{
  "norm_eps": 1e-05,
  "lr_head": 0.00546,
  "doc_mask": true
}
Each number is 500 + 50 x the weight over its row's rms, rounded and kept within 0 to 999. Layers, rows and columns count from 0. Numbers have three digits each. The size before them is the row's rms in percent of the matrix's.

# layer 2 MLP down, 256x1024, rms 0.123, rows 0-213, columns 0-63
097:534443447531523575523497470489455490553488504593564539560459497500517600411480463466408560587530411529470462524519384537549509549401545494497538526378490443390517603435471543507430538505452503
101:570480514430455566491478517418477479525536504504496509568516396476527493475535574474537495483476523436555594567423451499497577555452486525516506493481563527476544542523479488578467377560551482
104:536536505431463418525440536639533570506469548471551487457399599502453586606571500461455642547469458409500562464577494460478525482531638485478549423547510492424458534432459509577505495456502490
094:536540496509466496561486426454515519448533540512445502547454495453415495435470503482553461541450530525480491494578460535436559545542518468490518368457513598476509499422486501552515481454508489
100:490498448505500467446565551402568600452488509513454554563516486437495518555474423475552522476464485556475500450506629507537606486478434589531546516488427476570593467540583573486537538534504505
099:505557510543547604610444429468530492508438608386534476442595537501528461423427610534475560538514525552611494466516495453434441392565488570411412487491512488568499479512493460482495485518456485
103:479502515550454493501487488507479483514369487436494549553513563578602466567423459504477492580501439531552391434470505466507495444480460520598582529546502502491524459366455412514457441524545472
101:456484498551483487501484477505487423570407582528496499502442447540387629552356526530444566513507469566502511505519548535479577415500452539423489544426467485446397522499478465486449518485435501
100:324417495492580445493484516552528545552396513514484415525533478566531490430413481576420467488442522481556511550382436561564499492505517587469514426555541515529506573549480479531547467493406519
101:529441475494490487521550520514566506493482386606528482549453542570541482546500543477528463391487435522511511532518462570414438508482587560510600494544496471370505439564449480401531372571598521
105:524572578522501484558455433484495476555546514535453506525514470528530486539470505512448431512576464577552427461476463402508541491493517378476438491438457490426528557515426537551462487518614514
100:518474533556459444441561488462527427647443602504461529466490516523524469498543497459531448573506426438556465464482381476512388551505543554458526541466559516490493427536464529459433430548456573
103:513500456437489485536493585540530480513458473525506534579517490536493439467450576384506511528503461503509484505508540530506525520428576469490467534539486584469494405472438482508552494495513410
101:536486495489464487540437456507523539560498463402442598434522473488318444464561402541565566442460558487504510437562535526508387416473483479566501474540461500485502422511409563494490526474434472
099:526466507420498494535583472434453549448570504488620449533475474455427482530553390552570512501507530477450643461470521492504544475508487546481511427507488511502544472507580537609435481538504482
099:566526494516435449504561456438515414465539481421400494492542472535498442588437511435487453400466522431558495465485578514426460500474444552502496483507438473610509488495448469532479442487487316
100:445541530495545570498454570439518544550510583514546445400536500507514519458571522565423390551475545499486446548466543479475535483520488576407485457455519489501602426532631513576471510480469553
102:507552553452505531463461536466449462417583458477523478461534539387546447436451440436530567419445477576465385582363442485520527490437534482543562540480417441450532561540454410583459521491434495
102:420560410481518476533511405459502400624496546512515498414477410499509504480514384539493449526455492519576559522437504535488511578457559474519521475578512424624572639438564528535534548510459560
099:494450514439570524452464394530522483459469495502443484590414560478519480495420490485341294460446521524533509502459609505475505599541463604510507420445492495440435405516523533487468445455476512
102:508521535581510550453510589495462500590478450600527537547538450517552483436481496506520503467527550500553501536452529551465482563547489493511519433478534428448561511447497496472470514528601403
103:549468592500497491531547536493528486470484469528566573469531620380452486516447477568517538506425350383448522481506428464436453514416494542470468477501575579423479563595487571585481519536435492
100:495501448524456430501446452533562454419490507500594488525481504575369444443468501404512449466562480474504500454464580565561458415486489486501460542467479524562524555491538485513431526453594590
098:465529446472541609558481480504431436493580539507524419565513555445468441581431498466402532523518511449485496559574621574522495488480578547556455502505537546532504484446472438560504459538443479
103:531417505473494442531471515505551515436472512497474476494406487599558607405444408535489431581509514432503466461385492469534543503438510414476532465585531501453509388475557506468604485529580476
103:536426507526625494449487539488643552508579467414533456545451521497581554418503481500512497527403439518579467500563452433561457483495533573495420505439541581486530454583540555415453566517534513
102:506478458456554508473429505448469609497498448502516415463465462456499531549507445479490595536478587387499517525543541440510534408438481463476511398578513500579572607455469475410517508456547503
103:441499583472478486526594468426464530559540515515571547555616587498575580559516506541522502603537540455646509460547468533434535564514506531528540477491525464479455322445461435503534528472574444
100:459399502432480548505429531496493624498533463483542600503521522509518512523523515395546450560458492531531578469527445550543520489463500415481480437408516495460495465595476382490537496575525605
095:486577558657585398548574444494482521531537495566564487443463489514542489498533505555631496530503430571551594453498536474484528402522496489469476557463540418514436533552535449562521389506560474
102:508516530489510481629515526559513498459517382395525602484496493549640454568491462401508498556580457548508439468504549475469450513433480418482524499516479551563454487500477576506454425537502470
101:419494543554475563475494556402495462527468519543509585520552562501527541545484457528495563534594594588505507450476507427443461551500515478553408464470400470472500476493523485520514502445545523
095:501447484525493510553414435545444565490440541528503574488473458417414505541468502452528531428574465571495523469521493416402430454506560476556451492477428572491500494583510495458542503480377518
097:552501416435490508569474533511423468486543564539511545604524503437541517487583510510523553511510582428391536516526497525514541530486412514494539516625614489578570507487438512544530514488413564
104:455569589524575469587535528492479600510513517517501557459465486531540523585532443513490529350498504459471548530455477437423539563557544538501545492454552488613506477434595558580457543447454567
101:510472481449434456468545521494476555457540610596503505517511527451440514489541553493472491591461549455493493522589455488428516513518527532564447502509478491473388467444488579502540443427529491
100:580371537527528476439569537484524560498511530495457488545411520497464539646505458456468490379487544557474450523531435524458467556529559515526509521425495386493574492526492462517479551539616534
103:424530562488464514592551558501592605538549648647469509531528509521516521525490513397535556469507451476483505466539476569473527484498539495555549572454542531432483509511535468511557534506519472
105:465499495501602527465558578494481498579448558532501469515532494515476504436517423475513516498540425526521564455514536517507545511451537476484465559517467477497460486554483451491497514521458525
100:452471527508572455504567458526539524429511530439467459518486458462542551559481449547486481459495609467460482469431477444611459502503480502393453428556485539522413480345370442447460454468484506
106:506554506524514568493487522573529535510490533452585544538546485515529494573577537481477529387530564504528458600483584418614445565539527439446448428589467473517522448485448519542522541552453484
096:614472457534556519524484538342471532567493562619458532470410471521467508498523459519447485485518510489542497513510451497455543482527561465574515440604596484457472478481546487556538467453493498
097:540504450522452519548474492519495497480527492523477512498474424525546497606515505465419470550439468552584463515626452458461538492515482452441461530615447526578480482475400502504471499528487399
101:437485515431608464546366458455505486486451473450484500472557582454533552463516481546515500488558526443455506552567466474482580471515508540501462474527523539530476464590453508611497371542491529
098:544462487524555489517506434578534414477536475512491479585444497446528567464463465490506525492432599547594522578471553492494538554518504522538482567542578506450424427460522478508494543582455532
099:566411427520561446440442503487547524553556479439568395454399536532458453513509450477505524444518487433404497576479556422464425398568493470489463461453433472619549559451440435501495469534481472
099:457486414517489509531475433461434592491532514375434587473497573398541606529523533559445408493510506533502586423545459414434382458410519432403424476385474453579569459485399506494475503526489482
099:516393483452495426580523501424530520464521415447534474382548587549530455520440491432435462493582438422622495537518475502529447439490468571530487452496479449470513517482559418452473411529480524
101:489486492487528450470553494476467497426506504515562461509416513429590621577457577533547454550474552486561463547545508479543435423470539514492471523439549435505464561568518498558545470522526494
102:390470537474488367551391544479424501450503605500456494606479498538496458493528515490581589429533440537523515540528503589523473520562551444446436522458511521525502482457500564509608605528448533
097:466474564504530493472481532355315458398466567533431593445551444460458412427509511447442511532547543516490487552453502512517532502527560534498526497479567491522508509539536428494540524502556488
101:497548394470538503498558338509471427454559499537540499573573441445438545550535507512515459435559487571453549528517374589490447537530574430609537624522502523492511513498499422519463519581519474
103:542507493575428458467482463471528469415536465476394416549436476433456543516468568579458527492503518400408470528514541471537525476494553457456435511543493526566506567475530489476497476450520482
098:617474544372521450530517474557489512494600474462473531541493478542494494465613494494489546487523521507488398470558509427452460539481501441436467534502495572531537459550607535452423451603465469
102:541485518445510473439467485509474529443475565444475522565485506516536540566465618533516482483581533438528555507481499488441537464508447477453456525484523459519519533481439514530516518420484453
104:494516486446563431487428549540458442549500592454465559567434507439531478504394439464519403534416474525493535524478619447428604384509488536467472553510480510438363596603464517406482465491509499
100:494509513539481509465530516558503560449469516428429513490440489465407522527505661537494505481520495591569431433477497486519464553605358539573500516532518521488592565527583444524473472535571458
098:402499440500572484503484556483460422462481498482645431443444468510480573456499507412526478494480455421524505558470527439527471442453428504413428525530420561577549476478407514429501523536449384
093:527506458499496442495541504460610533576567546436506554434519483450401586537568506530482425523499515498486489560336554487521499643477524542556446523443484514451541521515429440503564569440645475
095:599445521516468501502496435546471531515420575518471460495509523477506490586524539470557624495425516536442530476490520504576529483450498406442485529476519514519571548406545498482420360461505522
097:524491516532511370443500600402504523489474426520391441457503495513589475443533500479448461524527530474501611477497516491500400558461456541512426443498478579443551397477457531456441575511495574
100:502480521389569482521526533462532410455516483538497491471554608485522498537497469438449426533591364458533449485414548447560536553454537535518433484547475508431460600534547518534503540567416503
098:615576465484532441545473429474470533474549551408532446515501469483511513479467574474462496506472512496435553514466453483562502476515522435421496553567432491578504665536394481495568482559474476
098:508527576525557410486445530522475527516548498462515508570505488511471525572437444541530490527505533621535484427553571462464561459437487392515471552545452531585395506417488478594518362527550511
103:529446571594412515471525508536524503530453483367512530472460501485486525486512502506559496533495497457564518652495422473473495507524424546577458564535513464522610563519435596530356527417399560
103:502514508514480559436489524519387570519553530456489505462423540480444504494428537546531418506503448411461491445496565554524560521538454547490547473439455520431578666501572548504409580425440558
101:544471585508505499503499476580523492521565476536502565589505560481540485510502425468500524544485506514463561442564497522431457521497656530484517474562531539463465588403483466540490474520508509
102:551355495521536508507520559446574661506489611483483521414577535494388407471493489503498470618517651545503413486454462504529511453592553417442493566503541439503462521483391538541495437594427438
099:492516609387408470508491485526381546579481487478496553521557516494538564500523406486542474492514484526516591568526468452503544402500520543526502470501452549539541414473486430513550524539469501
097:430510447494417471430504414546466534542565449515489495544524458381503501509538488539480452486433564513504504494556520448499584498629531428496454495352497465523492433506525516434450528429511540
100:588553455502505493499559557508578430505505562486526453598418484502463467507490534449398562507457573544481405453530537503510534532498492438418531402526472533423433529563514525590480509481579484
101:560529456475492463464458497548572559551479417461499433487536525526492530592533405479427334483506531598494488446534539565515479459455455485397449437541459545541459501504474441557493451458464423
099:487497505539511490512433530486479523432480521556446542509512446520448552433533436537556527559578522471495522511509420545457598509440508494515558541463477537432464469518465492474464409509485530
099:573497513478568483427434473436479521488472368545547537536580471404447553504470504489491436476517401435518573519457475496434435494463452470451464512467549461468508425474439489518523451472364480
102:482517457411479345515542544406594466476581537505524544519504522521398467505429522538494497498410502504465536610479555506535451547515498472496483525532610564483449502523519507589508384535499477
103:498540518523480566478460547503438484571560487502460543527423495527499499583518527434552435492503533392479500536500623599417532466539562445438480503523492412497499501461453521489479417405465501
097:502443632523446482553623551434580476490453508531446461536461441602527558478500505554537480565544479456470518434514498506540494561523524462385473550446551434462376562652397601535503567453586484
100:581509512430566422481508433519443506490426484488399558500461559554479393598561614479466550515479489664494506527521523617505530505596576484458498475499480493559499465464486503580524453529519514
104:513455459503467361456499525485529499438391565422495454527498477524435449508466568413519441519409466592524465575575491522522478575475493489479502499527479447504539624455447506558503447576518462
104:471388452459432590647459486524549503535501416414524543476622439446517513470466466553475518410373491526500455534580505575464560445405439501519442540504457452494517443560466512488516527562529420
099:458470434507383459538546424500510467382550548503422440541428462483440511538497491484504422501539498514535600539474421519622447521375467557458513455519451473447510443489501631429499469443505520
096:525459580578445538473550561557535518497489429520521522486514594473478510453500386520475399525516534497595478611462557513469575541432381480562414379443474456489457410520504530458451516558465518
097:413509539503546521468556549538442440447447491511577521532552465553522515492440567528545544470481479446453499381533505539512444445497488569545436489560605445463509460518462527483474593485461494
098:510597585514439528471439463475526468446457490532573500535624486401444438578471517492476550464472526491512521565435510521525493451498606593456564492583491518418550411408517393467475381550611538
102:469496499554497513525560571546496535495506495438468450426430518499340550434435498529509555511453560453511535421542452512423458526448511477532408476422491525466523492564450491537435618511451523
106:490417570494522415528515510542487503470505462491476505517426522438608431500605475539528518500547442572491466493488568479541431546424488488553577520540464531450513422510392507566539532535507490
098:512469486531644523497500604521484443539491500550542510520582476449474505372497419463575537440434520544491516478505522480461505555442485522581509448529545554450507410503503467478447576449601538
098:491560559624499520546554565483516494466461466586518423505509485454547462538475608461461467510374421511583466521523438481523467583485437537461412494444422532612463490542381560514487557455447497
101:522498592379497511442558470517442506489507461547471528419374460442559494467567536543514596595540516533538495493483470465560562530545610476444498477466590499466514584482498560473489489541489570
096:476479458542460405448504532560490518571503472431484545540532446486484468529455483513515555513529504431509513550449486483449505444587510444537474488446446529555429422565522505526368652565460534
098:565424468521524446484470473480442454454542464548576498504469460540435515526621494470458452500482436524519577512633581492571544422566596483546572541546467476560508395560461515496383500585513416
099:568518446500422481502512474505447552437490493423484499561500492457357428432591553465452512468554507661461489473579551490553484506391480534468487575568480516514404521501506474607409527444524480
097:490469438484501511480461506437571570503485531464432492492582482513460516545447517509433620447439564511455458434352578450463547481524402494365516532580486479490498537524475464529535500491465446
103:438554491542452442423486398422540479514500490536455544469488476548566472521467541466528495486482457558547538494487440477452571412546487558460484517520486463602472513450568511478543597652506522
101:384450467555573428495415471493540494521452450478527429448489465505390446466466422483569467454511479534574577439493500381513565432558485460492494504477440531508620523576448543508552472438465417
099:476492497504461491593507548511543512530486506468464533491465524507479491496482592542505441464492548505468519473530443496520520500568546561485517494553408436549485521528413449453412478611455500
099:450581532492490492602505484475481572544488488444522414542484499446411526464500516558453475528554445527442497481470549465575525500536548526541448498452446471412517485491593451472389524510521512
099:500606512512434557483503500461533472523544561592458559484547523476490544498501498519461469523518585551530543595513507464470517505397466544501509510508505486491518488512592474514488529527494466
100:516498517527527362448481502444629545507466425499465499415451558517558476498495515410497469504467506486435465448510508517518505497456486594496475560434515514514512530497526412472503474531502483
098:454503460477545486519444533508463466582473473554521431442509505511549498464528497548489438517494487473469589441489502462536472478562492596508471451500525573494503454532582618485457504465494513
100:456619410493488471518430485508405538438534498565511441458486535476486588445456532543595476442475537402429557528654536525558504550491552537516476515487394367482465459384519476457546640525576525
095:473495464548494512500481527442499472433551547543560532488568503500403511498473490461426481499531449535455397493526563491554499519536419470508552574501431509535491467492545454565527545475357520
098:422495488533502498477452462519453538601458463552527422588501505508449440509419488441509473475479576566542568498464589511579488496491489588515492537534461432453467466494527501427496524567512515
102:427508477421510493491457485553484520536490540525511475434455553542488481556443455441438518419486477480486464539475501465533490572542494553394491459506494441426407544520397573540479557620426519
101:460466581554465505533521493461448490445443528499461555497435521491575502468470454578559470491490550439492452592495542464530465531514422493503469402355434513495392559446468537439481525526521526
100:530435477578482445498488513571459506518474476529482462465443572432385507478527592547565575518414483471556463522554470567508523479606514540421469555409424484445421500486531492511472474451493523
099:408609494547523513394563439585417439481402505457493449545472464470510485536486465579459462509492542538519456566434503492454576478544523581529376453492504499593474619504458522448499588483487458
104:431525550525460612545524495486511425512500475561547483506519497472535512451495483463560482547532439463483470483469542524498495508429494550422457549433529544561552564557458355591480534518434452
096:553497441358512576450521505531454430522499535420502574507475546531515566562465496547570419525501555555511487523455580502526473495521463468569500547577492517503481538553529561451485476438441490
100:475508434496404490413491509480450495574558510472501510555492479454427537507406455475512493335495499412433431568478475516500529437470498577526455504486490505484456520616477483475466518454489488
101:449515602557489563534441449423445474512523469507519558519519450500487469474463451469548497482521532543535422497409528390498448506427406547422429457532449488554573577548550455521573601466552520
097:454466527474547452562521541462541461500587535571513474554435488530491497438578538499506532648464544515601476523525452528587523519509492414458479477491555535511496467421463578512631499560510517
102:454432464530602476484413532490561470490510523498459553411481489479479535404444432487556544550460510385504459540531536513503500404570506486513470469425466516461422449519494520418515465436468539
100:528531498595535508421406481483516477606536505523505390457477611475475541517557477478527497583509473515450450491496547428489508463528485602515436543538503422425505519488483546500419525461607472
101:452430541474508544495519476552505511450503451506486448466464486495556626531478627475425461536478457491581548568550481411534451499534582463499469503477494477480528407470515523375454512519533518
098:560470448505438469569474440449424548444495519535474451434533485569376466462524522566406426466509530517519466450473452479445495457498493470513451480563451533466474567572455514494436501434463480
095:514461573475567618559572472472465528608552545550524504442533606418499509507519476426519535419469473399483481436459399493506373457498482508594553494541451556525500467494480538538523460607494434
097:477532477471479523543543632498475469529493485495576360499549478478452396549485516403384498533494476571504473542408557491380535511549568494492564578449554558433540468485471488442456435513568484
096:472494490425508551570436344597577597465541532552552452594568450569516559488488533547523439479504474488496497490585379527530527500482580493502468476466501526433508551562432485493546583503530582
099:635380564549586458473475455514491558450427490414565483531520551443501471499523470434535416411475491586529485551518513414546560402494470429524440526411474439485552541557487494494499510526484611
098:547532476480528458557550514494499457470551586561460374472565547545523506492433526479482412554531454446554512504514468530478475471418509601468436558502569467601480422446536582473479470473574560
095:521536457522518459538502544553498506541587481471461438601435497505589577475506481531533439498482501543492560478546530468517501498585522465480590521651459503550522523466516500526528453470514602
100:479482547602468572436544515531591567472543510496440446490521521496425505463519557419517401471425500502545472490485467437496561484467461522530516511554511441469525501551487462453525521577507459
103:477465501500525587546531496489511467510504577599498532414490504506544534474511568473473487580569536512390547587461506568500561432441517551580455501517571493561384433466545526502502457422468450
098:480539574532482528439606457516521453456422499479442506547534685559496516519497438513512499528441569495450413535406540494460451487408556473595446535497527381482495367467496514482472575549480482
098:513494438460511481480531397446533369539585487483529421487539484475502613436482527606466526535437436458405473456452533531450415421514513544595425433483521511515500580517450497486508565439519577
097:463486391526515514562463504498430496511485514510464495518494551516391506489501483486566412527406514442461576400572568476414479521455467497501561483561477466524409446509418543481333506580437563
095:474492396468486448410536515500524460611436481463491458550454474475571426467480477500496459488482571425481458447494443537413512483514541393531533566441472478541444541561571456497590416568522514
099:520521452443557439528357418469462466513497531443454454365385526508466385467429441575423605572514467534447548498467574516476446598491426493499488523408500538462396551477541464424443439511497524
107:505433465531540481526506488475530448502529433609416546497527454538527506474533433565411577490528550468486500436468560620464494455369577464519536409532551496598541531567477518610528497533551489
098:513468456492434554573523556400496516548459423457507414530532520508507538572468488578386462534456432497560438458473488554394510498475463447542481572418407476526559431497490516483443531417489554
099:506494554451502515498628534499472492503521505534462516474414534459443425520479561481542468443491443439458492436499527463337466465474451478487465473445500544469491544490416583538446485564535492
099:512544503549447563562589475492489487558609482501453471523442505520504546610415443489453492629572462510488472452520576460493521497485476497424513408507414557520537499409453485543547530487505511
099:532441449600470565551501509484533450487434449509523578456507494511474485509500501474578562532506510568423448488505492564576403450494531577588454414435465564512478435501458507502499542404560501
102:542469545421592485548480434504533539472503476521471561484439591477476515475488425527540494527531519477540513495642413464399534473490506483486501437499536419540481484489466549435558503473496546
102:434545533546505577452412484573557485467500536470514445461437451441530501491575507513517493448429515525490478414492490421556576503504528514435539531485518447493528469530437467476511525527480523
099:560480507422448497552512376482514454475431506532437509536474460561502474480504467545592551499538556483530513394539414536534475456507489442510496462483509572412550398558469515498540550520441497
102:373495531534563519554405464463469540494565320510494558510517525444438493484455511468548444494431458456508538518452569479569504564519558502521489542535473457468556419498508443444478471552577476
101:570471521521508553429585478472524427461433576505441547589498575566497439548516486528449527485511498491512521502389438536577532437453548504458529493491478539527550484501537429625565532434589507
097:443506579491526483528416532438572559605388489489600577425475470529493443493516458528518488456551559509651490435489489502472538461495447506566547567540607512496447478560489565529453398457472554
102:468666564482535504469425598432461496540446572528521499505518498400462526480504502474501482517466488609508492469581439508413453475491483495389462572580486425533480479565465497449468430582566477
101:449554516506479501571476592484558503521384567452496493544463497485585515572492454504472425524357438444469513551593555561501524547427503452574556563549587561491454454442429420503426505508431483
099:517470548439440477546504375558434496421522499478415458552512481507470498562496536519499488508432543417485554575548479482515504518492509478487488542532479488492517450511428572566463460485531521
099:528479494454548455459496530504498524550463554411335575544572526459493500598462431554410359483471596488516444492435387496458620440502561425474478486493503502467452483439517411474445473538540452
099:384489485444501506515501547578494467501483548452561413509512452449543549409531432535436461498605461517509501544523480477556465436461559563539444480536470514479488590579524478543436429546486550
101:512466497479446498470471518478572476459457494552501434544609521531568561515453551510526337513481539523540475420484417469491466397374551458548495470447473535503510536453527521456500586468451539
099:538542494423426457538597465484514515380485583515460506496478534490398524546455486545529573454590596552467427457518569432548452486507558491445546505540415447418465493490507464491478583572501593
098:473416456431563553488611614518423544458538476429618457498552468460484489510456449499605557529480529529448479525518509490452540526484538430431470462381542519514477580543471532483480508472443527
093:502633495518446462592414514548442490543575493446561475517462537465501473608550448488580408579596448470444489583499514564503537605568492470463567530523537487443492536532557553553510515490564451
103:556558499518506587521495549488384541535566474565455509503547444446465499451554502518472461509547531412476501497469520535582561525457493522502539553398546524536547424533577528495469428495482466
097:455484513558562469588491497446475587491580543462507532434520431487546521567564511488545441485512590499486403508546449547471496448453452521535525476481524437577546602483522574506507450578502469
097:587458533506532398461546534514510485432492494555511454470568483426413461435537485470417448512385434465520582485466556458463524530376451508471414496540545468483513405537516475464485467439511517
100:531495537531527509474592482452456554508516405423509448492438507534503594511509511491458572484446479501555452440542391554457493497450517521457538452484465475516448411557515488480544506542369524
106:406542444468490519546562552503576512439621493566523506459574526462489553531544576480559533586561451519531519570462510486454519466447605418404573488434573462558618410496537532501545460578545440
102:559552509466478464484535474596515457528487465510488465517526499577594568544526555436480539575489496484491542541463546471433570492495464510443456453520481489527473508506612450463453518480499529
100:560361514533534455503447573446508555554612443544519457479406563474423508499467419535533582469533459483496538508437517576523421520498522491451476467550456505547541510482435509561562451474446513
102:518448583446461502439538497442500504543550437488511428509547500460514408427456439523443494567478444541556576456468551488425455527489368510470503440498599506399579562536380526585522531450431456
099:567547501496481488558510511519537586530467489512588413533493558538485491487433459493477527424532421451522587586614449459478551480509497501456476478532463547460596550506453421492486445475510521
097:447522499468633426482510487515584535537450507586519506532496399505409476503406584529480361473523540472522473489573486516510442494536466503523565472447550531593544426493517431464408418528478469
102:530549529522522468427399444462485524511450528570509478504482479434496408424581560464606514439405551546483464516504561577436419525496556546511437503449502508428500516467538549609535519506428554
101:503478556607560451506539502474506495517552494546428486551618498499486513505475507539479458555508500486589534637500501523489455493546482564567602500535622520570501424485548547485452468455522507
099:506423507560470535456491481415469482556532463489503468423445531436479435463510486547460511505570483477539604499529472523486516438448566438452547487471566467490574487505459519487529557379429474
102:482523545472519447445553452545595536493470516487527470464453568389433535486514456595458626528440497478463542443419526465508526630546457548479500438487516437550501433533490537520489624484549499
098:573527526478535494560445481455478532488509562599429559519503553596482565457508513563519455539470532453517481433582539515484536498455477499518438435539420537526474430533466537526494599518512433
095:465564521504450542513495452603549445446573476508463565528572521547449527453563471527491536493523589495496453508461506523502434403491490544524556564525557534494503450546467455514547423514512579
099:578597488524482506419582560441575505560471528378423413402484433511351417538478435502458466493509499512520481516465517423545515429557477544516488474466548539468541473471608478538425455448519488
099:475507492399535409515578566483489443366448487580570477513398420454563466550399561474427599490652448544565555487486535456471504504560457534485404498468420467531597467513498433501566632449435496
094:507604420549414461477526447545589439397465517541473497519506552509506493456514587487422479486409397554414493526508492541462452503503399512463574450531571513476467463498491503492482454518471485
098:508556451498559501410410461525475452567499519332422439519417542442521495423397483453411514602590552506443568505511465507412491592534469503504462553548448507507452573481535539547479492452514472
101:477516558547548534498531501507582488437551457548507472541507434476467432541541520507569540411445394495486410605362431508474425507457551456459563527464461471452460553441554479537508468497484456
100:496517419514573577439516470389439579491478465497529556514438492395468507516569535551571471463514462429478493577445597417632415494447456497549547478546448419484493423479525483463433608521442479
097:556439487506496436493458586441520512396535588440423572561497448524486489471439509461369552400438522519553536473489442464516553536532374488526431465421444455508521524574582568446567455586463454
101:446603572444475558496496548542565498462452459535524501509567453511554467458480499416537472542440421523559507501539508530496515546484498532373481535505500622589374458444428416454510484463497512
099:456546452558516460454450435547383574545522437466508582489480544341506530637496477569473492510563495474469483512607563452500470473531527460415572485428584561499512434574490457552526539502552520
100:437524469369494524474524522461523450505551421567441509476460426446585491499560492589539518506433480477507502493499509533467497519447525540459478568496430537446403440503550569557589481607474523
105:514493512419493567455497502592468480433465511577526468498555535544547532482510431538451560579551472439483489475527517462594536597576602510547539411508466496523499508487504522422545420438548454
096:533398525568511478422482468487436526554450535444460519622436492527481609463435560479530477469547553521476568566483518455515446506498436613465434443496570450514522461475514457498468524477473473
104:478506484473449377517522405528520501524524520493443515475460476432572474462530510536572398480488384391526467504513510462497517426525506518516445540483545459489441553431547477571470451458526523
102:404583481527513503488605515389560451558453438522522565525548459542478530481495525443519432557482530555510475525475558383507559408439620504528538561468535490562452428458538482427509358458459444
099:495544564374570535578606522550467570573488534551498477492422463531581472546496397515484472436549479535572542513418507589529529464572493576579517515540472500512539410591563435508481497464411529
100:553525429473488504513438445594500485487498532503439432409505555439480508514478538455513430448466427544495544489420417432513477478441576462533443357492510563474488460495506470372412433534472485
099:574410472483462536500484553503504526656451417434512602636556422479512470433497462518475543544496491394465455488474453521464525362576556526543537479497468460560399465558461532483455508542435492
103:492498539460474454456454642506560514467535591523489541431466546459514483433518531510502568431509499389451559478568439422564445534433469431487403508502621624454481532567389534401444479535499580
100:556539455487527403581478487390410431464459452552448452421480490448551434541459486469519546496554507420463463460439377546561415590547413442428410523512518535447476552515532440456481511536438539
099:592456482514505473591532481523461510437482565525542524431558533562420492550488432499590493479415531457527533562509548511510520423569486500484443567504434491542555532511623491579459407491513463
102:461438541521565472486470555547575558522527496523469548492432570534484447423554490443574458532513575433524485528521410540491421558547447527519486453428476511497462455575476529447533610523483449
101:569545512551536460463534510484455514578545478477447440463486549548517489462494472502544403504465543459581454475466584473568515591424514479515513501440500458491478480519400554636554463511527482
101:468432511476532539510507516495532512522460534478493458586493524453568433478470465522511419480416552428471475557491540450407482415494521498432437454491530428417567480489539513498457466572536496
100:518400526463509583482475497545489487568540561556455493487489585501521381496597523567572517440469497459473451543388399481508505520527451531393564509403576547512492424575597531517513464523516508
096:496493606490494518469479512528476487529540569510519492531438451460504462534540434565597593509571520428615493473508484485524498532477507381540505450533496510546471474460525511448479505479520504
100:555538515458471527401549482547499481400390468460431521450510555569568511538534447469440492490492505480494536556522498563483497481534501521538443511506481497527531492489440477581502376497580563
103:492547535508531534488332472510591477457517489455473567433531481443497552516505384540640584435568476518555486590460525522536566477505429437593508438571531458517537480521561449485419520494512594
096:432470452506398420429518568451527492460462588423440491451483521516519497460492496542544467513463454493558517469434533461474469488542547438471473444442504514422503510512512515527443584441430492
098:458522408523426537567508543431549523617492506484487533493444451418509562458520526469461511487480470453419490458432458606546544498495564464510371496520507464621394442529479535549453560470459460
106:521466491580439522440461475482509527468509474504547424467483566515434507551446435545540596535519568492438444468471469529492520493531549506451513433497433425472337498489522495475499515456544567
104:502543584503508458609495492461373475487537519492477607494456539498470535472456612536550463491559597529527431517451531407447396595430388527435513551470486437486470485531503484442563682416446499
104:605538508486459533501421509446558503535426387531471537457504471492435521554510374523506542521548575515529473500572474536509471519444518509457498446563505459466494520502578512570563560445540484
097:569498572573553519500442471486470460480443518534428556629545502532508534590499460475539589532506486502483514467487509515527483486503514509483453469495486582427494481505463579497443511455468464
100:445462487470480583486485525466419516531503522479439457554488474503571537512553441517629525487534521494460476362469498497484540445490488422528553577522563510515434579494494545567477425529510509
099:547497585512610599572584496586545475491474512524564379497551490514445492495542506518431453489481551484632516557508531507537511499459554617513449487470571519460589440600535549534557496503500493
103:466483473434424475484544447510557519487474461447512550428531575532414562527462479494410536528538460447542468515482540544544515520428510446452482544467401386533512432530512466497468599580473501
100:514459434542528443468411443472541574577525522541497458480611436461550501440470579454548498506458504487509511474454578475447391420518447526457528528420527541424410457553536363400499460480550544
102:435478482492457520410467469516459487478485407491558528498565531518465496483431492439446527504485422576461501528581440446576427603471489481508556490486498478514519528518510522551456489487529542
106:486519555438493505544461644498580526520403420502483629534538556461436436485449528484552407488497482451571477519469448507497454497529495453489541472529482463391521451518551417478432415547424549
097:510521575445529408481533505444449468511579536536495483491519515607494488438523614568581509520540476481524403396534512609607442616525491515449482509540545471461489314480516479443487487510472463
103:474522429591562508515524492517410455544620576474392478508556410439495479454542540525498463552582493539482458423570581444486482421396563573549478467484547463585486597479461519527517466443492530
102:543482503516442499484424440539481479607593608474460494473509508481520582517499531536553532518475518493434559451458501515490569458429401488427469477494457481436429477524434478418460505488483476
102:426564554554429452448559485464454564532480478527511591502449527486521554452550535487503502435531461477455509489451506534564501534557553520457416496478449518555554578467467543530540509651612565
102:492534510470406469517477587550494449541467463537465476578553539478495528476517435507503640530487538551570452412569390541520501493480504413507508470470512511459526482442503564562541544506469420
098:501537541431569579518541605565484500495466470574555496493441408582491484589507528445478471470485546480532467518476522511552513514526474468531444542481427450462456577556557525570458546472414549
093:464507452426501469463410486584478522497487542490507512494491535502529546484477449419522432504474522502536535436473472517470586435650518451507488505496561413640530431547433606559479441559545438
103:483527541559466532503497528479477547496481537441538542492486489479416563574454442476431508518484395513558542423455437505479584526468548478468481457502469538495535446591498413514564534542511525
099:545371504543388536504533565514578533405450574588477449531441516451421414567473522465555407520482453570536522477431458525588503506483519601447519501566469526502519595409552488447519485549551593
098:486407435405504502516486410561464441451546528593380481453462588493510418565508446395491624519463430471505471559562474484501475497511452620454508429581508431427467503408440559460550545581509474